{
  "num_hidden_layers": 11,
  "hidden_size": 320,
  "num_attention_heads": 5,
  "num_key_value_heads": 5,
  "head_dim": 64,
  "intermediate_size": 1280,
  "vocab_size": 4096,
  "hidden_act": "relu",
  "norm": "rmsnorm",
  "norm_place": "pre",
  "norm_eps": 1e-05,
  "positions": "rope",
  "rope_theta": 10000.0,
  "rope_fraction": 1.0,
  "qk_norm": false,
  "attn_scale": 0.125,
  "bias": "none",
  "tie_word_embeddings": false,
  "parallel_block": false,
  "init": "normal",
  "init_std_qkv": 0.0282,
  "init_std_o": 0.0,
  "init_std_up": 0.0282,
  "init_std_down": 0.0,
  "optimizer": "soap_variant",
  "learning_rate": 0.00361,
  "beta1": 0.95,
  "beta2": 0.98,
  "weight_decay": 0.12,
  "lr_head": 0.00785,
  "max_grad_norm": 2.0,
  "warmup_steps": 200,
  "schedule": "wsd",
  "decay_fraction": 0.918,
  "decay_shape": "linear",
  "final_lr_fraction": 0.0,
  "batch_tokens": 131072,
  "max_seq_len": 1024,
  "doc_mask": true,
  "train_tokens": 360200000,
  "max_steps": 2749,
  "dataset": "wikipedia_en"
}
Each number is 128 + 32 x the weight over its row's rms, rounded and kept within 0 to 255. Layers, rows and columns count from 0. Numbers have three digits each. The size before them is the row's rms in percent of the matrix's.

# up: layer 4 MLP up, 1280x320, rms 0.0953, rows 321-358, columns 240-319
# down: layer 4 MLP down (transposed), 1280x320, rms 0.0916, rows 321-358, columns 240-319
up321 099:120151139123101091123155126136123033125135167127181132092105113173099124070148153091180115135145097091144142106078110117197095126115153102133165138130137094097098115091101196172088132132210072152101176123152091134108117120143134107147110135
down321 095:153119090075172102160107123127112139130142112017171157157198148125145117192171137182126095098107106138234154152121109138155139091061132134145115105156119201108160154117158111111115131120102154112147138105084175156198154079073181196117145135
up322 104:087078173130083082079121129140130085066153170155091145119146149114134113134106109171162115169175148099059158139120116127115166189116122133091116107149163097134137123135140141106167139094089090045121089166133096112098136142136091154154073101
down322 105:134078191170055168079129063103113151116121103098092148189097137176126149113113186144112113128116099139169096104164160185059165161132121131173132198189168146096139107106085141140155145122069104121118115151110074120107157141137138084167109139
up323 097:110101154141106132172051149151190168120100119134134067124167114098133118101110146099101041116174093129190167185134124172112095195109116130161135104095145115131167122134057191173188145158142117134078097105108085119171202146192108120126140194
down323 097:122155169150141123131129145160182108125168106110166095112108144145100143150126132167139160166193175130091115080073094099157129140120176079130143160089142105105146157088154106064153112103120128052128098171114174086084111083111143145133098165
up324 101:127116166056110140198146141108085120118145134079074133090143115088148148149102141104170052087161174132080108141115150129126141193184163122167120136128184134099164096109101140116157140127123099138129143113129176176141154192143111129150151085
down324 102:204093114206097108173163122122165154118163120135098180142108114117142139149100150095147103160146124124142157118077133134170096156093090103139115164162142100132161083103088138118087146097159166152174109157137129087064124198050128125126023100
up325 096:084142154101097216091105135085138106146106149178146128146174211113121168130129157145131084132140117135179159120082139112118093166106127130161114161131109104132129146154147151077171112106118087157127178126089138122107109109134142149142117121
down325 095:167150105130148162159139170105173093126099159138066149174162107109065159150095088128118195139135137066090152147133139175085099140115146138134133149185137090132163169090073145147103159085084116149134118154132215136195157094107123166163163147
up326 097:096127135116174120149143145120119151137135116146133089140147122108093130138178113131127184116187164094107154105086202141177095141099128131144072135134061157153191178130065114123127160126039104115128105195120149128158058167124149133054090114
down326 100:138162117105064187094069132134194163111068105082112090151128159119155162113075170130198134148068083173147142102142143133133152109122094118089134160127141139114139052184133147098159129094148155113150102134144097117152137138078138076151134136
up327 109:110173145121122127200125129134080163127129135113093081160125059129072149100145125103095125148168153146125128072119177095102113098143102145116160172123052167121130123159114056130114095092157068130126079149168160105115148104085145138132137097
down327 099:162170159106138130072112153126133058137156145168140133177219112155122141119088148103153152137119082131150106164138123107098200118120072117156109111114131084145190132175099126110128121126180134151113110114104103121071165119153127108150157092
up328 085:135106114097137157119159078125070134092089100124130186126140130137114134142167110095080146154090070125163115128061122084081167094160169124126169118198168148129151127164131119203107080095138099137118177091149070150149068111153140128136127156
down328 090:144111117117123132108107135123200110091144130133145121137076106100129194118128063205163089119094099171065102091166101154142118142090155155116164117149137104165139129159174139129064100113134119100142130128102123173133164153102139152217101151
up329 101:128147147110172193163105169154099081156105128122142110107041125188153125123149146205087146097114113125093109121152080118107159140096110170146135138124066124127103064110080144082143187186115124115109139146139111138159113143129120124135129145
down329 099:111150196150139106107117149132177048120127102126155130128091115096116153142094141136085194116124074095114083107135147106089139184065102153123098148145122154090149133205131127101090132097070116107127106176147146118081144129165113099146081115
up330 105:133164128115096084095140124112100094165138072155117121056106097120130138162120019123113116171132070109088121140151189110112137129054103132130165130128122135114116175079142091114157075154058151142182127131074116096150131142129119107141138117
down330 113:135116175070118104091160104160145120131099118126155112083168201146098150149098128089140185168117068069071160131201140115085134082130136167128097081156169100152126122154145092128092126079106155156157150160148083141126148138041109162150135094
up331 096:134152140093111109185114120124169114159134134189141142104157120079109094127143105124143149079105124127099119117082120134148202106091152185083133158132124076129103157094109087105127151118186138112151163122068137113150068162130151116212127144
down331 097:074081112117126166078151143148134125115087176128149137163088166156170115089164122158120105151152215139190133073114105148166087150172136156150115092142128165073141099128197138079150113132134108097131091142183141165134161114144102129016127098
up332 093:120110131127139128131152113163154090076176160133173152148109080227141129125114144120151104193130083140107076092136139155180160094126103129092106228194157131119108146145094116141122129150174074123143112122146124162080142117141143152168139156
down332 091:107110135129103104132128117059100144149158126080128138090142118183136101166082125141131081140129124115150143187135171196141096096087146109138179058144126170158168126140128147130082161163128114129108178149130148128128155118187130110110158151
up333 103:202205115119099138095142129141134148135110196126177136128131163142128130088069092117110071135115124127179124133112107095150132163155161129140125083134145208137146179136115086147123107096140082143135169089108139040138096144149172135135049113
down333 101:089129186147148082195127086133134085110000096099081100145146143097123183161154102171143110069109141095138099103143156128126164134071167111139134140105139138167115087060117140122097149142140172134118118156161131179154136127108173136187098115
up334 110:159194143121057157127088161175097087101099094143114105125135078125096106126065214094160087099143121114134142155105138146154146126142170142067151135080100144175167123145142133151117132181148130153150137107078125103163158127113178130092161085
down334 107:088131133060147107136079093147146140122153097151135096151125069150162109172133174110098084084145114126134111199137127137173133164154078105173133130144075137135105104114128149175145127170047111115153111142186140095127114129134132124121168157
up335 094:119120138133159148105128119097074119177108189135163142143160158113084166135132093111122100144091116150142127139081137118099114091097091147120160093105147165079152126100101098158135139113149157147130114091133173093163112125092149135081118110
down335 095:107128085151094152076170140179099120159115107074102128122079124116117104198106118156200114092112065120084072132128096137145143131138174115111105133079099151056126095145080044103127108159085114181156137107095105190108136102135136174142133144
up336 102:199098155133084139128100130191110065171100164151096158084103133152112169101061166103136071151126170154118119164148141140153114081182102159162075100176083138131137146175158149097133096153148104199143173111090107081123112137138147084156096087
down336 100:174109145073093146121130119102109172058074175068106064190146076039151123139138066155120139123086165155128084070120139123155177122167094083112199119130151120110142102093101129070148134097128117145122071118130113135142058100117163097177160076
up337 107:110098094191192178098116136086102075169076113051136119137079134105083162153113107108151119154106138116105100104200096102146169141110102127154106126195154119091140086136116115122108103098183088090140154123096117098067098097132127142183131136
down337 101:183120129145168147129154158137123142114123163101148075171114172115128161170119127107082184220145163146154130096121146070157143131128162104122160147129085128140167070075165124159151182144086154123089099156158106081168145083116147200074101167
up338 096:155115157136118110117149117130127093171150115119119105183132201090103137053061175097147097083136140100127188150141128143156142125073100108131097117187108104094161102131101177108133161168122124149124157110044151128122136154168105111096125127
down338 101:172105087114133132155071122120176138170210163127120086156128114173115107179180144094082223097096172130130086187119154128077071161109114130140163147143135186116155110134103141118138154117118128135179178138115143120156100121089163196198115132
up339 096:141119141154069137162157161133147163135154138139168125089122096084198144159039125082098140125112138135114132104125159166147112080168129184115181191113111197154152149140165183135133152086133157155109160136150143120153123157179151115111161133
down339 098:148104149115121096130125126128140176142183135155082106172058071155091085110109168153099086129179117138158134143113173091069110045120066082127137157137204079125125108170143081139137097176117132049086136176178109156137132116088105140148123132
up340 097:131107125152162210118130083103118138075139116108157107090102125131051115105117074180094143165148078108127147117191180086081114100135120102132134148138173096132106174100104134195121121139123125156170137153095141156144105132093130149092088082
down340 101:164196127100125194156132141106103124171106105150088113075127105154064097143148176197123115094123133083086115144122135153146137080143132145120141096125064111060175128110152134104146078097134085128127120093175173146201134155154180110213101143
up341 101:127148103148162136144102112112112187109108117101154110099202093184104120198137144146171174094154091138152096147115176150170151092108161136074145108076097092145168165066061056099140144116115084133093117101145085128130162152119184140186170159
down341 102:157112136134089077130141146098094094147119059120152093140123110153153117152109126104136129062138130164073145185102086084131111161115156120060137162124081100069094097118118165143095184167143149104149094108086102121124165153109120076088122111
up342 094:150172170083154148144138106167133099145134124094136098120090142113151152147155045126171135101158105176109149171057127073154170093076168134155097146126101117139132171092143143077154118150185107210074152101096133054132151139114123120148190102
down342 103:176153157223130155181159115180096153144129168144164142118131137080173076179171157096109163175100152112119126084145101131069178109136112113081159091152136079114114140131107155134144168112152155107172136154123124102102144129145147154102141154
up343 098:150115201145167123159141151194158121086120105143145120186145094034132115112134175078166146124127131116114106082103106165127127130133175068122218147125090078094140078211115160110145085156094086131112129174114125065119135149116145048161124113
down343 105:102138123127160159145132066115095120124171070089163104166111087182179148133122052145140147138141128116179160143083120153108109148103154183166104127153100128127108101165161080144104166153116151146163113107104145082158151101148117070127043170
up344 091:079064112113098091090102080058109110107171156163094161106121177112131157178116161122140054124153160162117130152118055165142136074189149087150091111092107130140167132146108137140113142178132127078177154120039160153133161165113161081133131135
down344 099:141122126088134130154100024085146146178098123122126088111164122189112126108144149127062156118145169102165142110108143067127162128102119092106152137140145106117096142116153149093164074114151153130133132072099049147069163087129108104126145108
up345 106:089201114138102152137091115136083128152124143059097086117184106156116118060152103110114086149043153160131121146187137091141111166094158117132108146098131154149118070097173135092144158126113143165218132152106094169159101090136069117160070102
down345 094:126138144123075179146145134133159141127155088077070141144153163151145156117159098151171132159113177102140145117144098123123073130057062174124136099152138146095177108167077067116127145091110150099164222172106107121054071096120168086101123124
up346 094:196136116067131107154156126060156143125068146134101135117107151119133179116139126158120086135110079094141122181136119085064150119095123146083148144175132102167076090097121126112123149138170112122143133093092070135118121095121119178109138098
down346 089:111183068072177156105089109116143148105146076120122134123128126104137107107114135113145126185165058118150093140148095122167124153130135141108078124140113121101093152210125122106146094103106157158095176155120115167184143201163055117147168052
up347 104:105118130091127163144152170153096122117143114104100104089099124104145147136114171131109118134171093063125177088175179081120076114165092151141128121161136170107169163096137118140168163141143092068141157179065058133158072144173148131117135181
down347 108:157173067177185091157091104137109127152090135154138088119107088132192136143162108169159104177145088134139129168084167127136105109087132129111122092141064176101162110104157100126126104144182092121117113041142155136118128145064135079128139111
up348 094:104119143119083185102173145141176107132098142104127101129108110118098091117114125086131120163090125089115131194114185128129059137118096100117109130139116137142107157138136119141158160128150100113120160153102162145070134190091089165201149142
down348 092:149137080148172116111136106111121043150098117160126199119149159102100160110152153134129123110129129087148133087139092081111150133144139112151108119149127133199132128131140124194116108133153171142108069132166091048174138148135064082129098131
up349 095:130112063142126125110140111127214094147115119145103122101147184116116141163118105113158113073117128145171162153162092139125142159174125113120105108161085156113113144107117157080215176176112078132173182124135133096123068116152150100168110119
down349 101:055106110115118189152163172138137156157158141158111165151145159093117105146192163107150137143050110128111105138169099109135135115078163187123160130147118156137127115150109160186140146133096119177121105158096081115112123080099127142219125179
up350 101:098079173160170120198143103190140109092135127161113156132124117110128102146137157120171133177169089165092134103159116165210130141089123130101182123104124116104126092161145111131098127102124108098073095169160113102129151063127154120125057147
down350 096:154150139128164103156076167124100184123087103082150130134160145146119199105113150122144153093122067134146161128101104118164115109096114133114123146117188136162121132151094101104119137132129126059174139141158115073133100119067068154078137173
up351 111:145182138140139109101109060109067118155152135095100144100109106082108098114131125118138126145151074129098141105129081089119159147131152162208126119113076154124121096142062113159137099106113088113113162153161081132176137122153124142136164129
down351 110:107133192173143137174160163121127098104120155117066127084120169170142152113084143112079093087099148092131177114137103124144137091232114146122105187102128096144123189105139136158193128112109108150153080168171155136166132100117147067134147143
up352 102:136138174164155198093194154157137144100145170134107152121135115098137124171097186080161072149157182167117146141121131126131105146171087132126116104131189134152079099177045245137125071171155104100151145112092069096118073147114161173180158130
down352 102:068053117136087095111126149098134112113101115152113086193140126137078116140124095100137118154078131126131157125126091167097139151104142096140113170178109087107114199130153153106169145133044149101078130151125110141111150149089137132107141137
up353 099:079170088106097154114164185101158124127112113134180074095116152122184119159115099064161049081067108139085053127094154126076060113147136148160134123133165132054138141135104113057115116143175105159126129135122152145175183117104166119151143104
down353 096:113144091127079111119139139146189132054137124110160161101122107089121089149146135122121127166125102137178153153149139081094155173122133084193103103209152143153174130113068131143196149097070133084110064123183152204103134145088103146124100098
up354 095:116104148142112156144111066092152162141155161141139159171179160153123080158154181159126130151129132104088098146047153128173172144179131114084160177097101157146119086118112141110126095124195142139095155138153137133165158094206106132082103123
down354 092:116200199130169179090141123129095098068135140129122145126124141117121186167129111111103149103110120109163149070117110134125118194160123135146132092130166123099114140171147118158166157137142136151143120159187134120131130106105168128209101167
up355 105:160190123169073132137127112088111123172146120090154167117172110135113137112043112095090104064152141229187116113109147162182115116104144141090122131176117097134108093134173124105205115131159169130117150148137078084164163132166113135155179113
down355 104:139064098110139133145176138178123102107203083107063121145104094086153099123092141113122190135144124139112138098199055128142116100056151079174214129054142105099200104118141113190071086115154122137100120118122068155171124118071152113101132106
up356 109:157132158112120109119154103121091146106124122136106112127160140127152107200128143170151150134114072131082132159134177141108166119139117162131067088102125122143155120156114173150126066088117143139111094018101138151083070174172172093196130139
down356 086:119175125174151117129177160092138055122104152099177138110144136124135101091141168172127123155094138151161079136182074157059092123125090163085139180105143071111052151136120137149059175147091120079127151152141149113163174133112116138173149184
up357 097:167114178123182061121105144112173130161160190189094144146156088071108139095145134144161137190109112137137152127166099085117126096120105119115158099142125171125110162127102118107068142107167159162079174118091147093098108146117101163153134162
down357 097:117164082148125172064061131060107120142160144100129026102212151166127098166188203146150155080117131140136142091130115154172130120102072132173147119114151094113142097088097126083124142171102115115120110116092086135136109125145148107134154154
up358 100:124122059146114145118079096120126113095134144090114106123075060115135131140209119130123091109188167151118115119064102076129141154164094129156138047135112157154146127150147093054134098100191160104091165077133161134062178144131122128122154115
down358 098:148116148065131117127185186099073073082133173117057131121157149148158112111108129122079157171078176132130116107144097118095149104039140099086164142101141095102106080029201160118085166183171119084157103124147138142139116096087090121052139117